python train.py --num_hidden_layers=11 --hidden_size=128 --num_attention_heads=2 --num_key_value_heads=1 --head_dim=64 --intermediate_size=320 --vocab_size=1877 --hidden_act="swiglu" --norm="rmsnorm" --norm_place="pre" --norm_eps=1e-05 --positions="rope" --rope_theta=10000.0 --rope_fraction=1.0 --qk_norm=false --attn_scale=0.125 --bias="qkv" --tie_word_embeddings=true --parallel_block=false --init="normal" --init_std_qkv=0.0601 --init_std_o=0.0746 --init_std_up=0.0859 --init_std_down=0.0859 --optimizer="soap_variant" --learning_rate=0.00504 --weight_decay=0.0 --lr_head=0.00537 --max_grad_norm=1.0 --warmup_steps=200 --schedule="wsd" --decay_fraction=1.0 --decay_shape="linear" --final_lr_fraction=0.0 --batch_tokens=16384 --max_seq_len=1024 --doc_mask=true --train_tokens=94100000 --max_steps=5744 --dataset="wikipedia_en"
Each number is 500 + 25 x the weight over its row's rms, rounded and kept within 0 to 999. Layers, rows and columns count from 0. Numbers have three digits each. The size before them is the row's rms in percent of the matrix's.

# layer 3 MLP up, 320x128, rms 0.0834, rows 62-112, columns 0-127
094:536522454506472483535543500477498513539533535475497510506498504495500501475499518492503488531495480502561447547514497472490504479514517490502532497488521468507530482522469502484505487506513450500474520514476531438535461489521517499481486507481498542547499536483519536504509491466471501527473516516472515520540496483499483483488494499476525524458474481460491439506466538498551460478482
087:500537497476484525487487490522503509517515467476540461540506506504542511481457510485456502461486511451487495505506493450509475522482542499495471491516508488471458566497504481508505507508529480490516521468530509492465529483476506526465471472506485520528512475518496500515540490507526478500466495516472509521450515507442526536485461501514530500463527502560495568455514508504522483488496
094:508498488526497536453503482474480496516526455509498527490469514499509549505558465525519477525514461510549498458513498541492543535478511529518486529494467490502490520489471499492488524472493519477478523501558503507521478521510512501458485535554500507498503507465487458537503516467512481489514498459527528495500490482544504465439475483507515491499497509473494526505503570482476505507551
101:465475538507540478486499472460450495500520498482506485485486527520553477489507500478521496452528551506537490542511533541524496469480507553488497528526517513547478542518497484492517518505462546480504477462487509500523531581503520497495531498517504518531516493501543513518470486509477488516510517518446481469492472509495501475491513536514521475485477469483530515517491484491488541532491
108:501483490455522501491480491565515494499491504510469505552519510498513467470458494475527544498517558479499488528521471504455478528480513492533567501498525516483484487528493487473477515493517487497480524533534540479509479493517482509502488537496508484462508505524510534520491457506500515484518459480501489538525535524449485553524499519463531531457521471502508503504488513506481472551458
096:546513488465484508495450472493500545450526523517509483479508493522493494525509504493500501475511472524540475502518469500514491521502552470515487456501548497480493457524514490445509499510488502517507497480520441517514523488450528477508528463510507494522481502480513469494522458489468492527475502468477478512538459496457512512488512492546511510526469538437464539478477477483490508483460
092:497505563538506496525525472558480528463482511513506507493529512521505526444467483513469520498523487514482481538488463533522492478468493506537467500488520519484512464514537524508512492560519485505499500549442490515456493483474519507463521486472521445520502524503536498515477491501478532497474471552503494460514498508500536520547500484519503516469501515513544499531491523494548490495500
091:490494541476513515493538498524510481534522485526458498512489484501545519507458494500520495492500573528524513529498488475487528530517475467492480455526513554491522496511479491534509470488453500512484514507469486499507540536455506526496503452491491476523485534504510518496514519538486488514484508493471517519448491476510516458535457502493565503511504493507532561488495522541498504476553
104:481519542487503520502471514452464475557537530512530501553477544510532507501495503456490528516511487456456483494509557526487496460518511540490518473502503504501488520525493489504509431516483484455508485478544503503486455519511468519494447518485494523543507511461496505517493474510516477504512470474536512543500502499478523521488494461494472457482506467497480477504499512452524480511492
113:505487507520526503441493508458518467538504524459563555478474493525492476513517504484480503528516505507508489489510512492511535437452503511463445526467516501468499470519488473474480491492486487506455501476534518494482492505505511476512498547525477490560492461501517542463462474461513518533503487499508484515508472518525489460485496502504498478509456506486489521488492549485479541530481
100:467506516481541515476488530462512472521465506501500459524497482476499493524518488521473536508483470482506503478515532516559497520462487540496467496509478479476526503493463556521511526481440500467492486498516492471520515468494489499471520466524473476503497510455490508516502508508452509512447516512493499486521461552532468496510466478485465466511495485537488532444521465551463491496507
100:546476486509460488465519528550498520512477505561501550478529511491517522456501497462497471498513502449489523501494474497522489499512471509516521512502488473468491511489528484530511500482466520512482515523519472507557531477500519471528518531483498480534480503508427481515492515472474474509508522518512497433529499502500507537518521519509537461465528458498504478472537489438494495482506
105:533499520450477479482479442507495526476484494520542514473532497501513489486467465511488511468517501517507490463484527514487459506500465498554508489497484549479491494508505497510505496473502476539470526495458486499491487536492545518545527494511470551448515501532523507502561501472488473507522523494490513503507421491529502490519512520524518483500517447507506541460495492467448492498496
096:444491532533498472471492505473492477504473485506462474568536512492503486452505488500476529468522536459535488470554497460486526542465476493454512527530484459525527545482494502487494545511507481493522511498538506492452518499505514475486521507480473452534508483477492483542460500520500469503534513498521505502500479510495517489486545529476489488474539481456518485492519475485490483502510
105:456514512520516490520446501527503511465495512488520592528514519527503459518499523508495487505472487533493534506553521508537528473507478539503531512479509507493477491464496488482504511489494489545455459502492515500480479528520470517552471481501502532526477525487511538493539499478515523540513488499498488549511492507495503473463523494488523496474549463547547470523473520487497501530514
093:546489493521508492488484467524516491485533477490512501502485454496546538492525499512526498511472496521534537487474478501480476454507512521432571495480546488504545479504531501518467513491448496511502522502518491468497456542506504478461528508543480482488504527490471525493463506481491493518506466497547482512447475525503502489493504496501482498481505485493546544464529535474502483500446
103:519499504468491506476508495478443469496476513513487490482514513492511531528469506518507488482538521520469508499516490495513485535516482525475464511440492481529477571521506506501492505497487540517481484503495513513523469528498506509458493531486492499549498476427487514520511505459530488526477483483545509499468498491477488454486526492504485536497453434479492518551485510564478519547512
095:521506533499499472501515534524533503501472527510482484473460497464487474544514518475473494535502478506496473509475494548510533536497531510532465484523491513457485515511496556475502488550510509525448502496505462461498518484477509479469472496511541471468529491534512492513460447447516508518498441463515495460527502496495482478473470520501519467549495504529494527477474493474516520487515
112:519481470503473529485499492523492532508488504469520545495486523548459511519478491523481462535495474539570510459516492507522539463485499551453443559519525495479483506505476528509511482521499487474512459493491467482517504475481488493516502530500506519555511504501485482512460522498543483435509481499480489519490541508505527510487524519498539491504513511467505467507510471476451499515511
091:499516503502510462481501467536500478534464482518449488524452519536528477538494566466508472510499506466470530490505517517496493471508490529485484497527525515483532482556546482477499517502498459532502523504518482520422503483484539462539552526521518507495475489452480484492484519496498523516493456456500491488482533484519526494526514474482519478477496501538508482496499465476485498520515
108:475482496509508512486464491460522499521518491508525502510541533526507505498540512536525518497497495510479513520440521508483486514453519493467489443529483541543464516488514493490523512512497501478484547511495488516495528464474520494507531476496535503497502486475501495499423472527468473478511465505551530484480456492479523464505445481525507437495484488486507486475477515448542506510481
104:524498479528526475495515510495483500531529541506475509529519489518501507535492450483480478513483529470505499493440531493494533535510469489533503485537508518543478488469523531460532510491498510457462492521512503473497515484459510484535488504494528474509509497545497543480532521466431458506464547462495504483466444494507503489479477499461462531524496463489510529530488533510485503496493
097:483542489520482538467454507539513495446479513470499457497547514463508504517519478427506485488485493498516488519512497483493534535539462499499509537481512502512527491524487502507475540491536529480493515501491510514487526460497501516464525478486502509472498488495492552471481508487513493482562443543528490522482496484503496459552496495505475555479521502500508479516489489495440508454498
089:507520470466481481518505500515515493521510478521492490494534491515479526468534497476479584481491513460458470514504509491508476516473557486488538469510482509517463485493496485455476520504514504522499516569462479513471501471526506448509501490491501494511519512495497466522537485471492525498502535499486471496478455512438483493465470453496472492490542551507481488503462501512544534495510
096:490517536510470472483479470530500494469486485522477491495521496520574500497457484484535522497479515477479499502560546490503459520489516512470483517541524515480502513491461500493523497527494482526455528444519540477511527520518455519476503520456532514502492485506510486514477527501512503516532507482480496502505459525433520526520463474540526539507463490460512490464530484503504486535488
103:473516509519526447496482497515494516474533487471467498567522504480473467474485511529507507526491498468510524508457538519484471509487524513502478491490449520508505581530465546494537537512481488531528505500469510515468523471531513513511549533474543512501528475509460522495481517489520519483498527504470517539475506475512536534478518480502466508503487532444498470497477492500470500490494
097:521491512495475493478546499501511565476504500529488547508539514529533509534495516500496491486489503497483499468495508486501511470447573483496508499482465496471469487509454531499487514475508500492470449514523517475495506494468485470505512496522523435508468488520539507458514470445502540481472525519505471503513465518504493496507544509479465492494491479420533537485501484481522505488502
106:504506505541522514512517512519458445507468487507456547491558530501487507495498499536493525503511478507490493524484510505514504520495471534532536482494515533494515528552481545461521480519521522524498508459508510426544483481506495525499536488496522461481497473432485539471470490504494519536527508510479502459494493509527497448463484496490468470505477480488471486507509511524517481532474
097:491510525547469525515533472504522454482486527477506498526501568466477518534532456500476451478516491487524522511546548532489517513484496500473530484508535467483497520499519494483506486486506489494509476504536469524515507480478496472535553522507468521532522515465496447495513499490461517518517444514533485470473517501507499493474505498537531495520468524543502513524506537507468540466493
093:538485485486505508487527491507470497477480480512485500501539464532502483497504490502544470541483510453457475500497493505518471475511548495532522499495492469487529491495469482498481502481539451475493504502474519518565438527510532514495491468520507520529465509510465492497476476455521529480513501481489485505536473500424564512452489487519504459486497495539508508481508475523487534473473
105:492535468507503458447480493491444473460508506466537445481499466480515510493508504522496537499508497502482479482519480519499535512493456549480484468489518501483462567502520451494427514529509485499496510476489505498534515485497527505551537505487466517485506480514470487528482493442501505491497501507503491481444546506527525519481471515506510534503461504460517502473501499509525475520503
101:487483476512463502486512513525509525501502485524505482536439541505493475475517468545508465520493506508515536506552528476512505532491491514522495487508467480498437491464520521583504468497484521480515541526494506496477480498468482493510500516494494524539512501473532519527505462510508538520466520502465469519479501527501543526525499471468513522488525498474532474490547523494456495534449
103:519484492526530498494504543500465496579528481530496548520477509492549523522500497528476511506526546493515468482519535536527478531524492476522511512526493495444475517516474505441503483508484546512509488513522537507501497465497492515491520499474532489481523495494521496533456502556508456493485504490492471502521493496508548487510483474521500515541495495520542512485463530428501513502472
108:525489518476485536525476555458502476503509560497484542460505485543518516485524521488473508476437486516494483519510484503519460482470542498506521471508515538529543449477525471464507530541510451505495479490523532539500503495479505518488494469504510461468475472506493512484495498500489471469488468508503542468503478535495467443484488478540514496493519510507477501526489469462503520483478
101:486510556498491475493514506451484500507494528532472447498508542506517488528480535494488522525467506454520491481526510454497486526532536483542507508503479508431487469487479477496505513472511510510490500511503501500475496474486501426500507499481512523496483464468487470507472463566478486492498545483498446459481508469530476495484510503491471457459496517531512483491526496539497499514543
091:460481546500474519484502520498495538511474517505484527471498507512503500529447457495537494488490477494537479446501507488479475506500532526504439469517496553486499524485506502516516469520484512501474484528514494482516454465439519483467508530479488510468487443553521487439455470469458473527486499489527518547484502522532470480512504526524501491519493509497497521511513500515473513523482
098:499519490510468462458497527494504504471482543506523518534484538527526487512462487461489472483530503464499563460506461487494494487465533510503527502525458477507483530510543531471487477509519508461505480527496513511528478467540443475498533485507458457500474514503510528464491505498512498493503504498429488471489505513492475459456490501499477497454510462507520458526472475491503530496492
107:546473483494517423541475508483515472484507525511502457497522530534490529510483468490531514520483539470470510500525485527479500452491496495462503490563500521545518515470483468502468514545516480514516472530506512515489499543525462479516488474492508531488491498463491496448507486511506503492537501490481489505526490536498444465497531482512529505520489452538460550521494497492496505519479
091:492491462491530500525445499494510487538538528509503523491498465500520515524483519524461471519472495482526507518535474513525471510541503483495497503500518503457520531473459473486512485505500520509441506570471505468496477529489513551510499518536483529506491482522487543568531458450495523503509490467526539502484475495474543470474495548487481526500478503530467480516498494501504512530492
085:510483490492529484478471485485468462508499504523488510501467527542517475496469493488521521519525501490500505512495463486484489522499458458535521518529549510482445504467516484493501491483454469500524487513505505510512534493535490555492546529476469513501466457523500499496489525457524494498501448430512488497495491548504480482470494447472534525461485499528496511552500504481517519542457
104:494518505483506548513523470480476508504515504525506558530448512536541545496514489508497499501487507511506547492535515467549483509523454495516514530455497553496520503484487502485496507482449454485449459542512494472526515511450472488499467481494489514495491502470495463550462473514508522510559501502522460496481515512481523503504509503467505538520503516502484526505500553477501463491513
106:515526524510469474511522475513486551499496462486471506520465503500472513499488518491538496491515543512510506507534495504527567485514499496493548512490528468510535485519478505489518524507461491458499530524468506526487473480531518547517490499495557510491536509531516483496494510501479531553480487495502515509519531500515427547499542525479463489466523440504491500450521520535509491529479
104:508500494529500500528505505471515495482466500498534446505550519531477539490505485452515466502512500499469504521500506494463485522494482470490474508498518518536524504538491495509485460464506552502494483513494519510527504507491503465489481461462511479509439479489493472456481463572498478522529473520482500488483483506512525450496500510494451534537553441538468494506539491525527515477493
101:527465531571506458483540478506513511501522503503521490485504490520493516485519504533521513505510549516491486504508536487529566536480514454452479501474501491504514526523510529479527526543523531531473499493484541501499461501508522468541495484493477498497447481491499473513511557497515474506468512523543490497497517451479464446499502517545502513517516482505517505473516494494545530463522
095:512519513488520478541484530476493465517489519508507476501489478481478483481466468522502534468525495480479484481447540558503498525479520466524526477523510516515502429505484530488516511520522533463484493528487461546506532526505505504462532449511484499472483517535504478517489480535473501503476475520446450528531499493494505488515482523492487475471503507479549480512540447483524530492509
091:503517544488544485497534493502514505509500552511473470517533496464483495515485514488466498505512497477545546537517542534504518497518502497466501546471484492519438510472514490533530531517490477519523488509492466507521471534519498444470533470508518539505495531472498490491523505469499470486525488507483479465489505498528499482453474466460497502459430499493479502443494475475492467522494
121:478513475508487544501513476490477523504464492454515493503472551444487486516532496494486490536501477522504490430506458487511506526500505512519534489477504530531481511457523492475521474473482453513485496502536500532512504521492522514540539552523495534508521515525536489465551506450521504488507478488484509556459522481448519521500515549477493451485492523491489488513483512504499532502500
105:509542536514523502517498518491469461520490548496514488516515467472513500507500527541539495515465526466472534533498469514520542497526477549496520473527534510494517506497476517501490507523524481484508490494544475496530509487504497470482466498492553541501474471508493500519417466505514504525490500493505522507466529538468465500496520471522486497451512517576479490506463507491480508544474
105:533535463463449477486523528522462493465475484498525474522460469482494534532499461468528502519460509509517517467469466544503506509499494540493516464514459514509480478507460521455530490527504521447493502501518526486492522532466499508496506501473500446477488546487560531526477450452498480487494507505534489506506484474491485502514499468501519510441497512505525518492517485483527509498507
097:487456519512424501519451468519473469538463464458493503450512484519485465490543520502502479511472477503479457462512504502497487530489494514509436448522467533497472463504529484504508499494513488520482490500536517518480502473476482487509513524522500512480506452515480516499490520515439522530495496514534449495495509520534503497507494471498519515489506488479514554496469521500559492525493
093:495481495539495500510574455511492517463488506516483513459502458538517495483486527472470494476482475524516532531524481481517528510503484520521476519487459485533525507511506495512464506476495492476533468506510516522529496485518538463487457498519578509496469532484508528494492510491480520489483511544490476529497489533427503515481452467511498484525438479505501472500519532538493519501517